config = dict(
    n_layer=9,
    vocab_size=1715,
    norm_eps=1e-06,
    attn_scale=0.177,
    parallel_block=False,
    lr=0.00255,
    weight_decay=0.23,
    warmup_steps=241,
    decay_fraction=0.864,
    decay_shape='linear',
    seq_len=2048,
    doc_mask=True,
    steps=4815,
)
Each number is 50 + 15 x the weight over its row's rms, rounded and kept within 0 to 99. Layers, rows and columns count from 0. The size before them is the row's rms in percent of the matrix's.

# layer 3 MLP up, 768x192, rms 0.0651, rows 121-169, columns 48-95
097:66 51 53 44 29 49 62 88 58 49 51 44 33 56 14 74 47 53 65 60 77 35 37 80 27 36 51 56 49 27 51 45 38 39 74 53 39 63 54 70 60 45 29 44 50 52 55 67
102:42 42 51 44 49 48 75 51 41 46 45 63 46 26 71 52 60 41 57 18 33 20 53 56 33 44 46 69 81 46 70 56 31 67 70 54 47 56 44 45 51 51 40 61 67 68 83 46
098:49 53 45 61 80 43 48 48 45 70 08 40 63 41 32 50 22 58 25 30 69 57 37 54 30 49 68 52 43 56 64 40 59 62 36 55 46 74 30 51 96 77 59 31 42 42 47 42
102:68 37 49 60 52 41 59 45 50 51 42 54 57 25 44 72 30 43 45 33 41 51 68 69 52 46 51 52 71 69 57 54 56 50 45 64 59 18 85 47 51 74 54 65 48 55 57 44
104:37 46 29 45 64 53 66 65 18 48 55 62 27 58 28 50 55 37 60 32 51 20 69 48 48 45 45 41 46 30 37 60 44 29 39 72 53 54 45 66 62 60 60 62 36 40 88 47
103:07 47 35 50 47 41 58 60 54 00 49 50 52 47 53 60 66 49 56 65 60 44 36 65 20 41 32 47 35 56 60 60 65 62 65 46 44 57 36 56 26 61 36 35 50 47 75 69
109:39 51 59 29 29 41 49 57 22 31 51 64 16 22 31 51 32 72 78 54 26 62 40 43 74 56 60 46 76 42 35 39 44 55 59 61 35 55 61 38 31 37 50 53 47 55 74 33
095:35 48 51 34 97 81 54 53 54 49 50 30 51 44 16 67 57 45 28 80 57 39 56 60 63 35 52 56 56 58 46 43 69 37 47 40 35 49 50 37 49 43 44 52 67 62 64 50
097:61 44 54 47 73 64 62 59 60 75 89 56 37 44 48 66 52 44 28 58 55 58 40 29 46 91 95 33 44 48 51 50 41 57 48 55 57 41 23 44 78 44 71 46 48 49 76 37
108:47 73 44 49 43 56 35 60 63 50 25 31 73 84 69 57 41 31 44 60 36 44 49 44 65 41 64 44 66 53 35 59 52 53 60 50 46 63 46 32 61 49 69 51 41 55 41 43
093:47 52 58 62 62 20 27 37 68 64 46 43 60 77 49 43 58 54 71 58 53 48 54 15 10 41 39 64 49 37 32 15 73 82 60 37 58 44 20 49 50 53 68 58 45 59 39 50
094:38 55 33 36 45 57 35 51 70 25 42 64 64 64 40 43 72 51 48 71 31 54 60 73 41 92 61 58 71 47 13 31 65 19 75 32 45 60 50 22 52 45 53 50 36 65 63 72
101:64 44 61 53 58 34 55 38 60 44 65 73 57 47 72 69 45 39 52 52 25 30 58 51 45 26 61 43 52 70 74 12 37 54 54 50 56 49 20 36 37 39 55 73 54 58 42 79
106:32 57 44 32 43 50 64 51 71 28 20 51 52 44 36 27 60 41 53 36 37 33 44 68 55 61 52 41 49 63 39 44 56 56 53 41 43 48 76 64 37 56 49 59 37 45 32 30
095:57 70 60 53 25 38 46 57 61 19 33 62 37 24 33 29 39 39 45 43 57 54 98 80 26 74 50 57 54 30 61 53 42 37 36 60 48 62 16 39 68 83 33 55 33 61 81 79
086:43 54 56 40 50 78 23 39 47 59 57 42 29 36 59 32 45 61 46 38 69 72 41 60 58 43 67 15 28 43 49 65 76 78 41 49 59 50 29 61 40 68 42 48 78 54 68 20
109:36 51 58 45 77 71 58 07 45 53 48 84 37 36 49 44 58 46 51 51 65 58 34 49 45 67 57 43 45 54 37 71 45 47 65 59 36 58 55 42 63 57 63 79 36 37 64 39
090:52 71 53 38 39 49 28 29 34 43 70 40 62 55 56 71 49 50 45 53 41 62 85 49 46 73 63 63 63 78 16 36 45 36 38 53 38 50 30 34 55 34 48 30 44 56 47 33
095:39 70 39 40 63 44 35 65 50 43 55 49 37 67 61 45 24 30 29 45 34 68 52 36 33 37 59 56 50 61 54 55 62 41 46 31 52 81 35 65 42 29 26 49 64 52 51 45
092:68 66 71 27 54 42 71 28 34 59 62 34 45 66 34 52 68 57 75 56 50 32 39 64 34 40 42 46 72 57 44 18 35 34 49 27 55 26 54 59 63 21 38 40 53 45 29 22
116:47 16 34 57 47 43 82 32 73 57 42 49 58 49 54 47 50 24 47 30 81 44 31 66 46 37 47 46 46 35 80 36 34 90 55 64 57 45 72 68 59 53 45 53 57 46 75 57
099:61 48 38 38 52 62 51 60 33 45 66 21 38 11 41 22 51 44 62 08 26 45 59 49 48 16 42 59 60 49 50 64 47 31 65 60 53 65 68 61 90 44 56 43 53 49 40 54
108:50 71 54 22 69 69 62 31 52 24 80 54 50 54 65 35 55 31 91 60 58 68 63 47 39 53 68 43 71 64 46 55 45 59 68 40 41 61 54 63 60 66 62 27 65 53 57 34
110:54 83 35 84 89 41 41 38 31 25 25 33 64 41 46 80 25 50 35 69 65 38 58 11 59 46 61 43 73 64 58 46 57 45 26 69 43 36 62 46 45 57 68 80 35 55 29 58
099:41 43 36 73 50 57 63 52 51 34 38 48 47 45 37 41 38 50 47 59 52 39 61 60 64 49 55 58 43 42 60 38 51 34 41 35 66 38 24 65 48 50 57 71 56 48 24 45
132:31 35 58 66 58 48 67 62 46 34 55 34 52 40 57 36 70 52 51 39 53 76 44 61 54 53 65 82 62 57 29 65 73 50 63 55 64 38 44 84 43 41 71 45 68 98 62 47
092:43 41 35 56 49 48 46 55 72 55 34 33 48 34 66 68 51 32 65 47 55 22 64 45 59 25 39 56 42 35 75 45 66 36 31 75 16 54 45 54 62 51 15 33 50 37 50 42
101:45 54 59 40 41 53 62 19 43 54 47 66 48 42 53 58 48 43 62 77 25 43 58 49 66 59 66 39 56 51 60 32 62 61 00 70 45 44 34 59 64 38 46 46 44 58 59 41
109:73 67 18 32 82 64 54 45 43 60 73 72 40 51 79 32 39 61 52 39 39 58 44 58 56 51 18 47 31 48 38 63 43 71 59 44 55 60 53 40 80 32 44 35 58 53 26 21
106:61 59 65 65 60 54 59 40 74 66 57 41 67 52 64 19 60 43 49 58 40 34 66 54 58 41 49 51 59 47 43 52 34 41 30 33 17 70 45 27 26 43 59 61 42 33 73 44
100:41 53 46 48 49 64 57 52 42 54 32 33 34 62 60 56 43 30 49 45 44 27 56 58 52 23 50 57 38 72 46 51 68 69 66 43 34 43 29 64 62 37 17 38 53 48 74 39
105:26 52 60 48 62 46 60 38 53 33 46 54 33 65 38 32 33 20 66 56 56 58 36 43 36 58 52 61 32 39 24 32 55 31 36 21 54 60 40 30 61 62 45 30 67 48 53 53
107:48 34 51 46 31 44 52 61 59 58 67 61 59 59 72 75 31 65 32 52 65 67 54 57 42 46 59 60 55 58 71 63 42 87 53 40 45 47 59 50 29 49 32 71 65 54 62 42
114:72 60 34 30 43 24 40 40 48 33 17 72 46 64 52 41 67 47 75 53 42 27 49 75 51 37 56 35 53 36 72 35 60 50 54 35 42 45 44 53 40 58 73 64 40 28 36 38
106:33 62 65 54 46 43 30 36 36 27 49 98 35 40 54 62 67 46 24 42 26 52 42 56 48 70 46 33 62 63 31 38 74 55 41 74 31 38 23 53 27 45 48 60 62 45 53 32
109:27 54 86 66 31 55 70 59 33 52 48 42 43 48 39 42 61 58 66 30 43 50 24 56 72 58 08 60 44 40 53 62 60 70 79 55 56 29 64 57 62 48 62 43 68 61 57 35
092:41 36 45 65 71 67 24 51 43 42 68 30 45 68 53 36 62 75 51 73 62 48 43 47 43 53 36 51 65 53 43 58 34 80 38 55 17 68 15 35 55 45 22 48 51 47 64 59
087:57 53 45 37 46 67 65 30 34 47 61 71 46 55 29 61 62 78 48 67 63 28 69 58 56 50 57 52 48 53 50 62 32 40 46 60 42 39 64 29 34 68 73 20 28 42 64 39
101:35 26 53 33 51 52 44 80 32 63 31 50 46 45 61 69 60 45 40 28 52 52 22 38 28 54 90 44 45 29 68 55 40 66 59 61 51 49 42 36 58 58 44 13 37 58 61 48
113:22 45 46 72 53 80 66 58 56 57 49 53 25 48 62 35 15 58 50 52 43 57 72 60 41 23 41 30 64 61 51 65 50 57 42 53 40 57 48 38 73 32 48 47 42 51 34 55
100:67 54 31 57 71 56 55 49 32 26 41 36 43 45 33 44 11 50 39 46 60 68 63 60 28 47 47 25 46 59 53 53 34 58 57 66 33 35 57 78 40 24 41 37 36 51 33 26
096:43 47 30 50 32 40 53 71 34 59 45 56 57 82 46 62 38 35 53 57 65 79 52 71 28 42 45 59 43 52 45 70 54 60 36 40 51 27 60 60 52 15 20 64 35 54 19 41
102:33 64 49 39 63 45 35 72 50 63 32 32 43 57 73 54 44 46 50 25 40 38 36 62 24 31 88 47 52 48 20 64 52 58 44 41 68 62 59 54 58 37 44 34 59 62 48 40
103:49 57 74 33 45 46 66 46 44 71 70 44 37 48 30 47 42 74 47 31 44 53 51 61 73 35 60 53 54 45 56 59 37 39 67 33 75 47 48 52 54 47 53 61 41 55 42 61
095:34 20 53 68 46 57 50 34 78 75 82 49 53 48 57 84 66 61 41 32 65 57 59 67 37 38 47 55 44 80 56 64 32 59 28 63 59 43 56 57 55 70 38 47 50 46 54 48
103:33 42 56 61 50 26 60 49 55 56 77 47 43 52 60 54 66 45 54 43 77 38 41 55 55 33 53 61 56 59 44 44 71 29 34 73 49 43 44 48 47 65 31 72 43 36 78 41
090:70 49 52 39 48 30 56 20 48 69 37 21 55 64 81 55 45 72 23 58 46 60 85 55 49 48 43 53 46 41 45 64 43 64 63 40 37 53 17 44 57 43 66 38 21 46 58 31
101:42 20 52 55 42 56 36 52 79 60 55 42 74 42 63 52 54 57 75 70 34 50 65 29 45 76 51 43 46 75 34 54 44 55 82 32 75 57 87 57 36 27 47 60 55 63 54 70
101:58 62 33 39 53 59 77 43 51 40 38 68 51 47 75 49 54 51 53 49 22 87 79 71 63 61 36 46 26 27 24 55 15 77 44 71 58 43 60 47 41 34 40 53 72 59 74 44
# layer 3 MLP down (transposed), 768x192, rms 0.0621, rows 121-168, columns 48-95
101:36 35 75 14 40 10 14 23 32 25 47 44 61 49 55 63 49 48 71 35 37 44 43 74 58 21 69 51 57 71 43 46 24 51 48 30 42 39 39 40 48 48 65 55 47 41 52 59
101:39 52 56 63 42 53 52 50 63 75 68 66 50 33 50 72 40 74 41 36 41 37 47 47 61 61 51 54 75 52 52 80 46 50 37 69 73 62 30 39 20 57 51 58 48 38 58 67
101:67 55 33 57 73 37 51 61 32 48 39 40 67 58 42 39 54 65 34 47 24 42 35 77 73 80 35 63 40 52 19 24 66 55 49 39 43 74 28 29 69 55 57 68 52 67 24 51
105:45 42 56 60 92 29 49 48 58 50 38 33 44 54 68 75 47 44 61 33 54 51 51 49 41 32 42 19 49 35 77 51 37 65 43 36 44 48 48 75 52 82 62 91 42 43 41 40
106:51 02 27 21 48 51 50 43 60 49 61 53 59 16 54 22 66 53 68 60 34 52 53 63 86 70 38 37 52 47 20 43 26 26 41 63 67 62 39 53 40 31 36 51 64 30 65 49
103:44 49 40 66 43 45 25 64 12 57 37 67 78 30 55 43 58 42 62 52 52 57 77 45 77 35 45 44 55 65 52 21 41 51 82 52 46 52 19 57 61 57 70 25 53 88 74 69
108:37 20 60 38 43 67 63 48 32 58 51 63 50 41 63 62 58 40 55 59 23 45 44 31 45 89 43 41 64 58 57 48 41 46 34 63 47 48 77 59 43 67 48 38 27 00 87 29
099:26 52 44 56 54 56 57 44 48 74 57 57 60 41 65 59 58 35 59 40 51 44 24 71 22 32 48 44 68 68 52 47 51 46 35 48 44 47 29 60 22 62 47 36 58 55 22 84
102:72 41 48 49 77 52 53 28 64 67 24 46 34 27 38 45 52 80 50 19 43 51 45 48 28 49 70 50 29 69 59 52 60 53 48 50 04 45 51 82 85 34 42 32 36 99 53 41
107:21 70 35 50 47 35 58 23 27 50 65 42 23 59 39 62 43 60 49 39 55 60 52 64 47 50 28 69 22 32 61 94 69 35 62 33 32 69 30 62 62 72 37 40 33 99 28 36
095:72 51 74 77 45 25 67 52 51 57 41 28 53 39 48 41 44 61 41 41 26 55 42 55 52 50 25 44 43 73 55 74 27 42 63 39 50 73 55 46 61 21 61 38 63 71 49 39
096:47 58 54 30 38 57 55 60 47 49 69 46 80 27 45 57 60 42 63 37 50 41 50 27 49 56 31 71 46 26 48 58 77 38 40 69 61 48 28 53 48 81 51 38 53 35 33 51
109:55 72 35 46 37 62 65 76 24 71 63 50 70 21 39 61 42 41 60 40 32 48 32 56 52 44 70 69 63 22 41 39 68 36 40 56 45 52 53 40 76 34 34 17 39 99 37 47
107:34 51 31 39 61 47 33 52 54 48 43 83 62 44 51 56 39 48 43 29 74 53 38 53 66 52 39 50 22 34 54 51 50 63 46 28 76 61 50 55 48 49 54 57 51 30 75 49
098:36 49 61 63 10 51 53 60 51 34 46 33 57 47 58 37 50 41 66 53 38 50 63 54 52 41 51 37 39 43 49 43 52 61 57 41 84 63 49 72 38 54 60 41 40 00 57 58
085:39 28 86 53 62 85 40 70 51 32 73 37 45 28 73 59 40 68 45 64 53 52 34 51 48 58 46 34 58 58 30 74 32 68 43 26 48 40 38 33 50 64 64 59 43 86 57 48
098:57 57 41 40 48 62 59 44 34 77 43 40 36 64 49 35 57 49 41 47 28 52 70 49 74 31 46 43 57 61 37 37 57 48 43 72 62 36 44 80 41 51 30 37 43 00 52 48
093:51 28 69 61 52 46 51 49 50 40 46 37 51 68 42 50 26 46 72 53 51 43 87 59 65 43 58 51 51 65 72 76 32 59 49 58 76 33 41 64 63 46 41 70 41 58 39 84
094:55 57 25 62 57 50 36 56 44 35 20 42 05 60 51 48 30 16 33 49 29 75 36 30 59 33 58 59 53 58 58 63 56 37 38 51 46 92 59 68 72 42 45 37 36 35 66 27
090:52 33 50 40 48 44 60 50 79 58 20 54 59 57 19 36 64 43 49 44 49 27 53 38 52 40 56 43 49 39 51 39 64 51 30 41 38 20 69 57 51 35 55 69 47 73 46 52
109:46 63 51 46 41 56 66 15 46 27 76 52 58 38 70 42 54 58 58 59 46 55 30 44 55 41 28 43 47 49 35 75 55 38 51 42 40 86 39 35 36 77 55 59 21 99 64 46
103:49 54 54 51 63 73 50 58 52 47 07 46 51 57 39 36 41 57 44 06 40 41 65 51 62 39 70 64 58 46 53 84 63 58 64 63 52 69 48 51 65 49 37 39 39 55 24 33
112:61 13 71 32 72 48 55 52 55 52 20 65 25 75 38 64 39 54 71 79 32 39 68 36 33 45 82 46 48 44 71 41 54 37 42 40 28 57 31 76 45 36 52 43 52 67 38 57
106:50 57 35 50 62 53 45 58 12 42 61 34 40 71 42 66 49 28 41 45 50 43 31 40 63 76 42 48 79 46 19 53 63 27 55 53 81 48 42 51 48 56 28 64 29 17 47 49
109:61 43 41 62 67 53 60 34 45 43 48 40 45 53 59 39 52 50 58 42 43 51 31 61 56 28 44 55 45 64 39 51 67 62 49 48 57 26 52 65 55 76 69 87 47 37 53 18
125:53 69 58 47 47 51 56 57 50 53 46 39 30 54 49 59 49 67 55 52 47 42 43 39 43 55 47 21 46 53 50 49 43 35 36 37 53 48 44 39 47 49 55 61 36 00 45 51
096:47 74 32 45 57 33 51 66 56 67 59 44 36 67 51 45 44 56 52 61 36 36 45 47 28 60 49 71 52 53 49 67 04 63 31 73 31 60 68 57 48 44 47 30 41 84 51 42
106:77 37 51 28 21 42 23 94 59 36 38 25 64 55 48 44 45 32 81 69 41 38 34 54 49 34 55 42 64 71 20 09 48 76 70 51 72 43 38 54 65 41 49 59 36 39 27 52
111:79 61 37 42 63 48 55 32 34 55 27 58 53 52 81 26 43 80 67 53 23 80 29 40 42 74 57 54 79 62 48 48 36 30 48 42 44 49 38 47 48 56 36 35 70 65 55 56
104:78 40 54 33 58 53 72 49 61 59 66 50 22 54 50 46 42 23 38 41 73 31 26 54 56 43 49 67 79 50 40 55 31 45 57 52 34 47 46 64 45 38 45 32 52 94 60 53
103:28 66 33 43 37 67 45 36 51 40 59 47 62 60 40 42 64 50 54 31 50 52 71 43 49 43 57 66 46 55 56 57 40 53 32 70 61 53 61 56 55 70 51 12 70 55 55 44
106:43 67 40 78 61 60 75 47 60 47 58 91 42 38 70 19 47 56 61 35 60 74 61 54 47 51 26 57 02 54 55 43 53 53 58 66 41 55 41 64 51 58 54 36 39 38 57 57
105:48 59 56 65 33 35 17 53 55 54 51 49 65 44 45 93 62 78 64 57 63 47 53 36 56 70 72 24 30 39 55 74 40 61 29 57 66 39 69 52 52 07 43 60 58 52 35 49
113:44 64 40 45 39 47 32 61 36 57 40 52 47 39 42 57 57 50 59 49 47 47 41 51 57 50 46 42 49 46 63 61 44 41 36 41 51 62 50 34 25 73 60 56 56 68 46 62
103:30 55 62 49 49 48 65 21 71 24 43 65 70 66 56 57 55 22 46 34 32 92 41 53 45 64 49 51 35 60 37 33 76 59 46 27 32 54 51 52 62 64 56 39 68 99 63 43
104:13 64 65 80 27 54 50 62 55 59 64 51 44 54 42 62 62 43 45 62 48 47 44 44 66 42 41 25 60 47 49 57 60 66 53 40 83 38 58 56 51 41 62 51 53 09 49 23
093:51 39 76 39 44 74 32 61 47 58 32 51 32 65 25 56 33 39 42 62 10 62 48 49 27 45 46 33 59 58 64 34 52 62 56 44 39 73 52 41 29 48 45 60 66 21 54 42
086:49 37 41 45 53 51 49 32 79 56 25 43 84 77 29 51 57 68 48 39 67 45 46 30 73 45 59 39 63 32 55 29 66 47 48 30 31 52 73 67 27 42 29 67 68 83 57 64
105:28 16 34 54 35 24 33 52 39 21 50 57 76 41 50 36 58 45 62 44 51 28 40 43 37 22 45 47 26 57 35 23 41 31 42 39 75 51 46 55 79 44 13 80 76 82 39 63
112:43 67 38 42 52 59 50 39 53 74 57 54 63 41 55 57 51 68 38 48 80 51 26 62 43 51 40 37 50 54 55 79 67 52 58 34 58 61 57 35 44 44 66 81 31 44 52 37
100:55 15 46 39 45 44 32 59 66 59 66 55 81 49 56 64 52 64 49 58 59 20 42 48 65 45 63 43 66 28 51 45 57 33 49 34 60 44 08 37 27 52 50 58 70 57 62 48
100:73 39 46 43 56 30 40 67 52 58 34 46 68 51 43 48 59 44 55 43 64 72 50 42 27 65 58 42 53 56 48 49 71 60 42 15 77 63 55 30 56 47 32 64 23 88 43 66
105:48 73 40 45 68 82 43 28 58 55 50 32 47 60 51 36 44 85 43 45 51 55 57 46 54 54 40 51 63 48 45 80 55 53 48 49 35 56 22 57 86 52 62 39 41 75 77 29
105:67 30 60 58 54 40 75 64 63 63 60 51 66 70 64 50 53 32 47 36 63 53 47 52 86 77 41 88 58 34 30 59 49 65 67 62 42 52 19 50 51 40 38 45 45 62 76 58
095:60 54 45 54 36 52 63 65 53 21 48 61 56 47 45 76 57 61 33 76 75 61 30 47 47 39 28 51 42 44 25 58 61 09 57 51 63 64 54 32 58 65 27 68 23 33 24 41
106:37 42 64 37 39 44 53 75 52 57 54 66 55 29 41 37 43 66 58 59 53 54 44 57 66 59 51 72 56 65 60 75 45 56 50 38 48 84 55 66 37 56 42 40 47 68 60 57
089:62 38 50 51 62 43 54 44 38 74 53 43 25 46 53 42 62 64 31 48 52 38 64 54 34 37 39 36 51 37 46 73 94 57 49 37 38 41 32 47 38 65 63 49 55 78 65 39
095:59 60 44 54 75 42 45 56 56 78 35 62 57 56 58 32 55 49 15 33 56 63 42 35 46 42 53 61 57 70 68 33 68 34 65 62 42 60 41 54 65 53 37 34 65 75 52 67
# layer 3 MLP gate, 768x192, rms 0.0705, rows 122-169, columns 48-95
115:73 47 40 50 73 36 49 54 69 57 57 36 50 51 66 52 45 51 55 50 47 40 72 50 62 75 82 45 59 46 42 62 50 51 66 59 84 74 36 43 40 53 55 71 16 70 48 70
096:51 40 49 37 49 39 29 66 64 40 64 76 40 43 38 70 41 48 51 82 66 53 78 50 48 37 81 58 45 44 80 37 46 27 27 69 32 60 64 36 48 78 36 38 31 47 65 29
109:59 24 62 51 84 49 55 49 57 23 40 76 42 51 13 52 42 49 53 65 56 48 55 64 24 38 44 52 59 24 55 49 64 52 47 42 31 60 43 47 52 64 36 40 49 60 62 62
103:37 31 51 73 48 23 51 53 46 49 59 44 26 42 49 51 57 53 79 38 56 30 49 22 49 78 73 33 53 81 60 60 84 35 51 70 57 59 84 67 46 69 76 57 43 47 40 43
097:55 69 78 57 40 48 58 63 32 23 63 68 51 35 72 34 19 33 65 35 56 66 55 48 61 50 40 49 52 59 51 57 63 61 38 36 63 43 49 52 41 64 75 63 25 54 49 52
102:58 24 61 55 66 60 54 76 38 39 34 62 48 31 68 60 62 45 39 39 44 40 53 16 40 66 80 46 62 42 53 60 34 48 18 68 55 49 67 45 34 63 76 35 44 55 76 46
097:44 63 63 49 38 43 50 25 39 23 44 57 33 58 65 47 47 49 54 36 68 68 42 38 57 48 95 52 34 38 64 69 42 46 39 76 37 57 29 30 79 66 42 49 52 62 50 48
095:69 63 64 42 67 23 28 44 27 50 28 47 62 39 32 52 38 70 62 45 44 25 51 44 26 36 49 37 57 60 34 63 33 47 55 51 53 73 49 43 37 54 46 43 45 47 38 55
114:57 41 76 88 56 53 56 68 50 55 64 69 28 10 45 44 57 54 57 55 60 50 42 53 20 45 62 41 56 43 77 36 38 28 52 64 60 55 66 40 51 39 40 49 34 47 53 47
087:34 48 61 36 46 75 80 28 57 47 65 41 31 56 54 47 30 34 36 58 64 15 72 77 78 17 72 57 47 55 54 39 40 47 37 50 43 31 52 74 55 35 26 80 32 53 76 47
098:63 47 58 54 66 37 67 54 66 44 42 62 58 34 55 47 59 43 72 47 71 20 23 58 49 34 69 56 83 51 46 17 65 57 50 68 34 46 64 34 35 43 51 34 29 52 40 63
104:46 53 78 34 46 55 65 55 56 58 76 41 45 64 66 60 73 84 24 56 35 34 58 47 50 73 27 67 58 64 54 52 48 48 49 41 60 50 55 49 67 70 64 70 73 58 53 41
105:79 48 58 42 50 71 45 44 30 52 46 41 34 49 36 55 24 72 51 74 62 42 66 63 58 26 33 29 50 56 70 57 74 52 39 58 62 39 28 68 47 38 69 64 39 47 56 44
098:54 53 71 56 80 41 48 58 62 58 62 45 40 34 60 49 61 52 54 61 68 50 54 46 22 42 63 40 76 46 82 43 57 75 17 68 57 77 31 45 77 41 58 37 47 47 52 42
090:34 21 67 44 22 56 57 62 50 44 55 38 56 51 73 65 39 80 62 74 51 34 54 65 52 63 46 64 78 66 48 44 41 35 46 57 44 46 72 30 47 35 99 43 21 58 32 53
109:32 31 56 33 83 59 53 36 51 41 81 89 37 36 36 44 67 47 67 80 70 28 41 60 56 66 40 49 53 53 32 62 64 31 43 28 13 66 77 44 39 45 64 68 42 53 60 48
088:93 55 46 33 44 74 40 19 47 73 65 57 50 60 51 60 40 49 42 54 78 41 48 44 78 38 41 50 53 40 35 38 57 44 45 73 72 67 51 48 25 32 64 58 62 58 71 36
102:27 65 69 54 56 54 44 66 32 40 69 50 23 52 28 37 47 63 59 58 70 49 65 58 22 57 25 67 42 55 37 48 66 72 66 47 61 33 53 43 34 44 48 58 58 67 44 14
090:65 58 46 40 38 46 68 31 45 63 51 55 48 44 61 21 49 56 40 57 39 59 66 41 71 51 66 51 66 65 63 29 48 67 48 62 37 53 51 57 36 52 99 23 05 46 49 29
106:23 56 79 64 56 62 81 59 46 56 41 21 49 48 46 46 29 64 53 62 31 40 46 40 50 75 50 48 44 55 19 78 66 65 34 38 43 60 55 39 44 28 54 72 38 56 52 52
096:47 42 47 39 41 43 17 45 37 54 40 49 50 39 37 26 14 59 67 38 56 75 51 69 73 86 45 35 53 38 70 44 38 25 60 50 69 92 39 73 51 35 46 35 42 55 34 49
108:73 34 56 60 87 40 62 34 39 55 43 42 37 62 34 29 33 39 47 53 87 29 61 45 08 43 36 53 63 40 75 35 73 69 32 74 52 25 49 70 52 70 66 46 50 53 19 72
116:69 50 41 51 43 23 20 41 42 21 43 62 50 30 50 75 33 46 30 44 54 50 71 52 55 74 77 50 60 59 87 57 60 30 35 75 26 56 46 45 50 84 50 59 62 68 73 66
099:72 26 57 51 49 17 44 35 46 31 38 66 61 39 63 57 49 50 28 35 36 52 55 69 32 31 59 48 37 66 52 68 45 61 55 38 48 47 65 51 41 49 63 64 43 58 36 45
151:66 19 57 41 40 26 43 48 52 40 66 62 82 41 45 42 58 35 47 53 56 63 41 77 42 53 53 99 49 62 50 39 77 64 59 63 43 59 43 40 61 55 47 31 51 99 50 45
086:70 39 49 63 31 72 32 37 45 46 56 87 41 24 56 28 78 51 58 65 85 62 70 55 51 27 44 42 57 69 43 43 44 44 35 34 72 20 48 29 71 76 66 50 27 59 53 35
105:42 41 81 47 64 17 29 75 71 75 54 41 60 41 57 48 46 22 60 68 66 37 25 63 56 20 68 68 70 61 42 36 46 76 53 60 61 66 55 49 42 22 48 58 34 57 51 26
112:48 27 70 44 53 55 37 56 41 43 56 46 45 40 65 32 44 36 54 50 51 47 48 62 15 54 49 39 67 58 55 73 33 24 34 56 72 32 47 34 39 83 68 82 31 46 50 49
105:38 74 55 49 83 47 29 54 27 64 47 43 48 33 54 40 36 80 70 59 50 64 53 36 22 71 66 35 59 54 25 53 47 55 70 56 46 44 54 39 66 66 69 50 50 65 42 64
100:56 77 87 52 68 41 43 76 44 34 58 49 39 33 26 37 41 49 61 53 48 73 70 61 53 34 50 56 44 88 46 61 61 29 56 45 17 18 56 49 41 55 60 56 46 72 49 56
106:50 45 79 64 46 71 70 66 31 55 60 31 13 45 42 54 62 60 70 45 65 43 67 79 27 42 81 53 35 39 32 46 47 71 53 61 61 42 50 56 62 42 57 28 41 54 43 43
100:12 21 38 34 50 66 68 44 67 49 52 76 29 24 54 36 38 54 69 74 54 67 67 59 40 66 57 51 44 50 37 58 22 44 39 66 54 60 72 50 69 40 40 45 16 56 52 26
122:53 65 39 68 43 25 33 55 43 40 49 60 37 44 62 48 30 74 45 52 49 26 27 63 58 51 50 44 36 48 57 76 60 43 51 58 70 66 59 29 39 54 40 55 39 56 39 60
101:37 47 44 47 36 40 46 58 43 41 64 72 25 29 43 52 60 64 61 32 50 82 56 60 50 69 56 67 27 61 75 36 33 34 58 48 48 81 40 58 46 79 46 47 79 76 56 57
116:44 41 74 39 37 60 67 79 23 65 56 51 47 27 53 38 76 71 64 53 23 45 36 63 28 51 54 50 53 42 38 65 60 56 43 62 47 67 72 56 54 40 70 32 58 76 55 50
092:56 51 63 61 66 45 05 54 58 42 48 31 54 57 30 38 54 63 42 86 43 39 43 43 42 62 52 55 82 54 30 18 65 27 33 28 35 49 39 49 40 41 62 47 48 60 32 74
086:34 57 51 56 42 64 23 45 51 31 70 40 46 63 77 53 81 64 61 74 53 32 35 41 20 55 79 36 59 71 37 38 72 56 59 31 64 47 17 61 25 35 50 56 48 52 75 59
098:44 32 41 48 68 31 76 58 59 31 75 51 44 49 43 38 90 63 63 18 64 70 14 24 51 38 66 45 46 55 65 07 50 75 44 44 49 55 36 50 58 63 40 49 58 64 38 62
107:73 35 67 38 48 19 68 60 34 70 45 46 45 38 53 41 28 45 21 52 64 52 52 40 48 35 68 59 61 87 78 79 53 56 43 39 45 46 31 23 32 37 63 62 36 57 74 17
093:55 27 34 50 46 63 46 20 45 43 31 52 54 67 66 40 43 39 63 46 71 65 43 31 72 49 53 57 72 51 39 45 48 63 43 70 73 36 36 49 68 59 74 84 39 44 60 50
095:79 70 58 62 36 42 51 66 18 32 28 52 39 39 65 34 53 56 82 28 52 65 73 52 26 58 42 60 36 55 96 76 79 60 50 61 24 43 56 44 57 60 46 33 53 65 38 72
099:43 43 76 45 47 58 64 45 53 41 47 44 65 34 28 47 24 67 56 77 64 65 23 31 49 71 71 52 94 37 53 30 30 58 64 24 59 35 68 68 60 39 49 27 37 51 37 45
110:41 53 65 44 31 27 37 70 34 63 55 32 43 09 38 12 28 65 36 49 35 68 21 59 54 41 37 37 45 27 77 72 57 39 49 59 46 83 58 40 58 48 66 52 51 52 43 25
095:42 43 48 83 85 56 38 58 26 50 42 41 60 57 24 41 45 60 50 65 26 42 82 54 38 39 36 40 83 89 38 58 47 39 24 45 53 48 33 27 35 42 78 69 31 64 52 55
109:56 14 46 54 50 33 44 65 64 36 55 81 58 34 37 57 36 50 54 49 61 72 66 50 60 69 71 66 12 61 62 39 62 47 71 65 66 53 59 46 34 62 51 77 53 88 26 46
093:67 23 50 62 53 61 20 69 45 23 99 63 59 51 38 76 16 64 49 61 47 51 39 35 49 71 48 29 79 75 74 50 43 31 64 52 60 43 68 29 36 38 36 45 52 55 33 45
095:62 40 61 38 49 69 36 57 28 46 38 52 43 41 44 49 34 22 54 56 80 70 48 52 46 54 56 40 47 41 66 43 48 72 24 42 68 70 55 57 44 63 79 62 29 43 24 49
105:45 28 37 42 52 61 14 52 48 58 44 42 64 62 67 67 66 35 64 51 32 36 43 65 57 47 67 52 57 37 28 70 50 50 70 39 51 50 66 83 58 63 56 59 52 65 46 25